Weights of a small GPT-style language model, trained from scratch on English Wikipedia.
Size: 15 layers, width 640, 5 heads of 128, MLP 2560 tanh GELU, 85.7M parameters.
Training: a variant of Muon for these matrices, 1253M tokens, 4780 steps.
Each number is 200 + 40 x the weight over its row's rms, rounded and kept within 0 to 999. Layers, rows and columns count from 0. The size before them is the row's rms in percent of the matrix's.

# layer 12 MLP down (transposed), 2560x640, rms 0.0408, rows 1062-1070, columns 480-559
096,188,237,214,185,191,195,142,238,231,179,187,175,122,186,232,216,182,190,197,133,223,209,120,240,239,180,138,283,161,282,121,171,206,200,219,216,176,150,223,179,170,193,201,255,178,217,195,213,96,140,214,165,187,229,160,196,269,212,337,193,197,185,153,223,199,178,185,208,174,226,174,196,173,216,239,223,205,139,210,169
098,196,226,232,257,230,220,204,184,220,188,192,188,237,117,227,232,216,146,216,244,242,175,186,221,163,135,231,262,200,185,195,192,198,137,191,201,240,196,209,280,199,137,187,217,185,199,275,268,165,156,183,238,198,192,281,203,214,138,147,225,207,186,145,207,206,137,181,199,198,183,202,204,240,198,218,242,164,206,235,236
109,224,147,206,143,225,176,219,120,198,180,124,198,211,254,255,202,230,131,184,221,220,216,166,233,246,215,228,181,210,223,187,98,146,256,213,170,249,179,190,198,217,250,238,243,240,185,249,154,248,139,261,171,248,206,133,207,122,259,158,244,221,180,173,216,164,214,218,274,182,236,177,124,207,195,131,181,233,200,259,115
110,221,163,212,177,142,154,194,205,239,209,198,123,197,283,245,196,220,241,215,198,173,218,184,210,185,206,255,149,208,214,203,253,209,164,187,151,181,208,116,153,224,248,156,143,224,237,106,168,143,177,228,262,218,213,132,217,236,270,219,188,231,140,210,177,243,215,220,165,224,148,202,193,159,129,227,216,152,211,195,179
094,201,233,186,179,159,143,200,152,273,129,163,232,185,235,217,181,200,191,209,203,238,247,197,203,214,223,173,174,117,159,198,284,140,158,194,137,124,193,216,249,153,216,193,121,170,170,309,138,243,145,195,220,222,179,231,127,212,143,221,198,306,173,250,165,194,253,239,230,109,207,209,160,169,199,120,135,228,241,206,194
102,214,177,252,162,176,189,227,180,231,179,216,238,125,188,163,239,164,233,144,204,139,197,211,219,159,221,180,222,200,196,172,188,217,220,219,189,135,213,195,192,188,214,237,271,191,152,296,249,155,210,233,222,123,250,211,156,209,223,155,245,125,183,228,304,252,218,136,142,205,213,252,237,200,217,193,206,212,166,254,212
098,178,178,161,220,207,209,169,154,200,262,249,168,227,155,220,144,149,218,209,100,282,249,213,257,270,195,146,267,155,186,209,221,169,170,256,157,251,181,179,142,165,166,187,174,291,224,194,191,207,173,305,190,187,209,185,250,239,175,196,113,174,179,184,242,162,206,189,193,155,156,165,228,183,161,207,179,228,254,166,159
095,250,189,134,238,194,250,174,178,120,160,186,203,235,170,162,161,238,228,247,233,220,190,262,232,236,204,213,166,184,279,238,162,187,162,293,182,241,179,134,227,265,264,271,137,180,209,207,163,156,160,267,188,177,182,196,188,189,245,200,265,286,153,155,181,235,251,201,223,186,215,207,222,190,268,175,118,215,173,211,168
095,216,282,143,228,185,189,203,293,200,218,217,154,193,197,209,218,211,198,211,194,128,135,207,303,193,255,158,85,210,201,148,240,160,223,249,300,165,226,202,253,163,172,191,227,192,134,161,189,207,233,190,172,146,127,214,228,180,177,181,173,177,170,191,228,248,164,185,221,244,236,190,237,70,144,121,227,230,210,161,220
# layer 12 MLP up, 2560x640, rms 0.147, rows 1063-1070, columns 480-559
101,155,251,245,290,268,120,205,220,224,198,219,188,158,160,200,220,348,175,193,204,193,225,251,191,257,139,149,221,144,167,183,200,211,240,242,220,217,180,177,182,130,179,273,194,177,299,172,235,239,177,235,234,81,240,244,228,173,241,177,161,183,232,187,243,218,158,261,183,173,173,184,258,197,194,201,205,210,195,224,223
105,245,176,168,203,177,195,176,239,140,211,186,212,251,207,205,162,281,202,182,115,212,204,192,145,167,240,217,119,199,218,157,129,231,183,281,249,201,171,220,284,183,235,232,131,143,212,214,194,204,192,224,278,188,240,238,226,217,120,188,233,250,135,188,185,178,198,161,166,199,275,188,254,164,195,200,206,250,169,208,228
112,199,174,154,198,195,199,191,218,178,165,242,198,176,166,280,236,133,240,148,205,155,184,156,267,195,195,241,210,166,210,181,157,244,185,258,179,162,229,196,223,235,238,217,209,172,207,186,238,138,248,238,283,232,135,161,181,193,225,186,163,146,191,134,192,250,216,292,241,158,138,148,285,236,186,204,243,165,197,237,131
097,119,190,216,178,168,232,159,158,287,180,196,249,281,189,227,154,230,237,189,281,136,223,209,203,190,224,150,204,128,194,207,170,182,262,145,155,210,208,177,266,132,157,189,281,206,203,206,179,274,172,151,234,162,256,254,150,194,234,177,194,158,216,180,245,156,154,210,178,120,165,224,253,202,193,209,245,219,177,210,223
100,166,178,133,171,201,191,240,183,185,231,225,189,173,140,244,197,223,239,154,143,159,218,117,176,195,180,101,175,219,174,220,202,265,229,200,237,212,234,67,206,143,195,214,231,113,90,211,287,238,129,274,257,192,183,188,230,160,249,210,252,164,196,187,232,183,230,220,215,222,238,233,211,210,183,196,123,209,196,160,165
099,190,188,227,308,175,197,180,189,98,138,150,180,195,186,212,226,199,194,133,228,218,214,195,184,215,203,246,224,259,135,154,182,174,122,220,151,212,108,214,192,215,149,268,234,205,185,182,273,274,194,209,211,210,195,257,187,232,251,160,196,189,178,248,197,204,206,252,242,220,203,232,179,226,231,208,142,223,135,216,222
099,189,195,175,169,225,171,233,160,214,167,169,169,126,181,178,219,203,216,266,239,116,206,233,183,129,200,201,170,186,169,171,242,219,246,191,147,233,178,219,187,227,112,240,181,132,175,216,188,214,201,190,221,203,163,239,236,216,186,179,238,161,218,178,266,259,201,211,153,214,148,222,206,284,143,187,227,198,241,183,202
099,174,213,212,197,215,260,171,172,198,236,177,266,208,202,240,226,179,197,198,264,155,278,248,140,237,181,209,176,215,211,257,223,199,137,171,229,295,98,187,218,201,156,296,127,166,203,123,223,213,184,225,210,187,230,182,222,222,235,209,236,169,121,169,244,183,255,186,135,173,205,247,235,300,278,183,223,185,152,163,171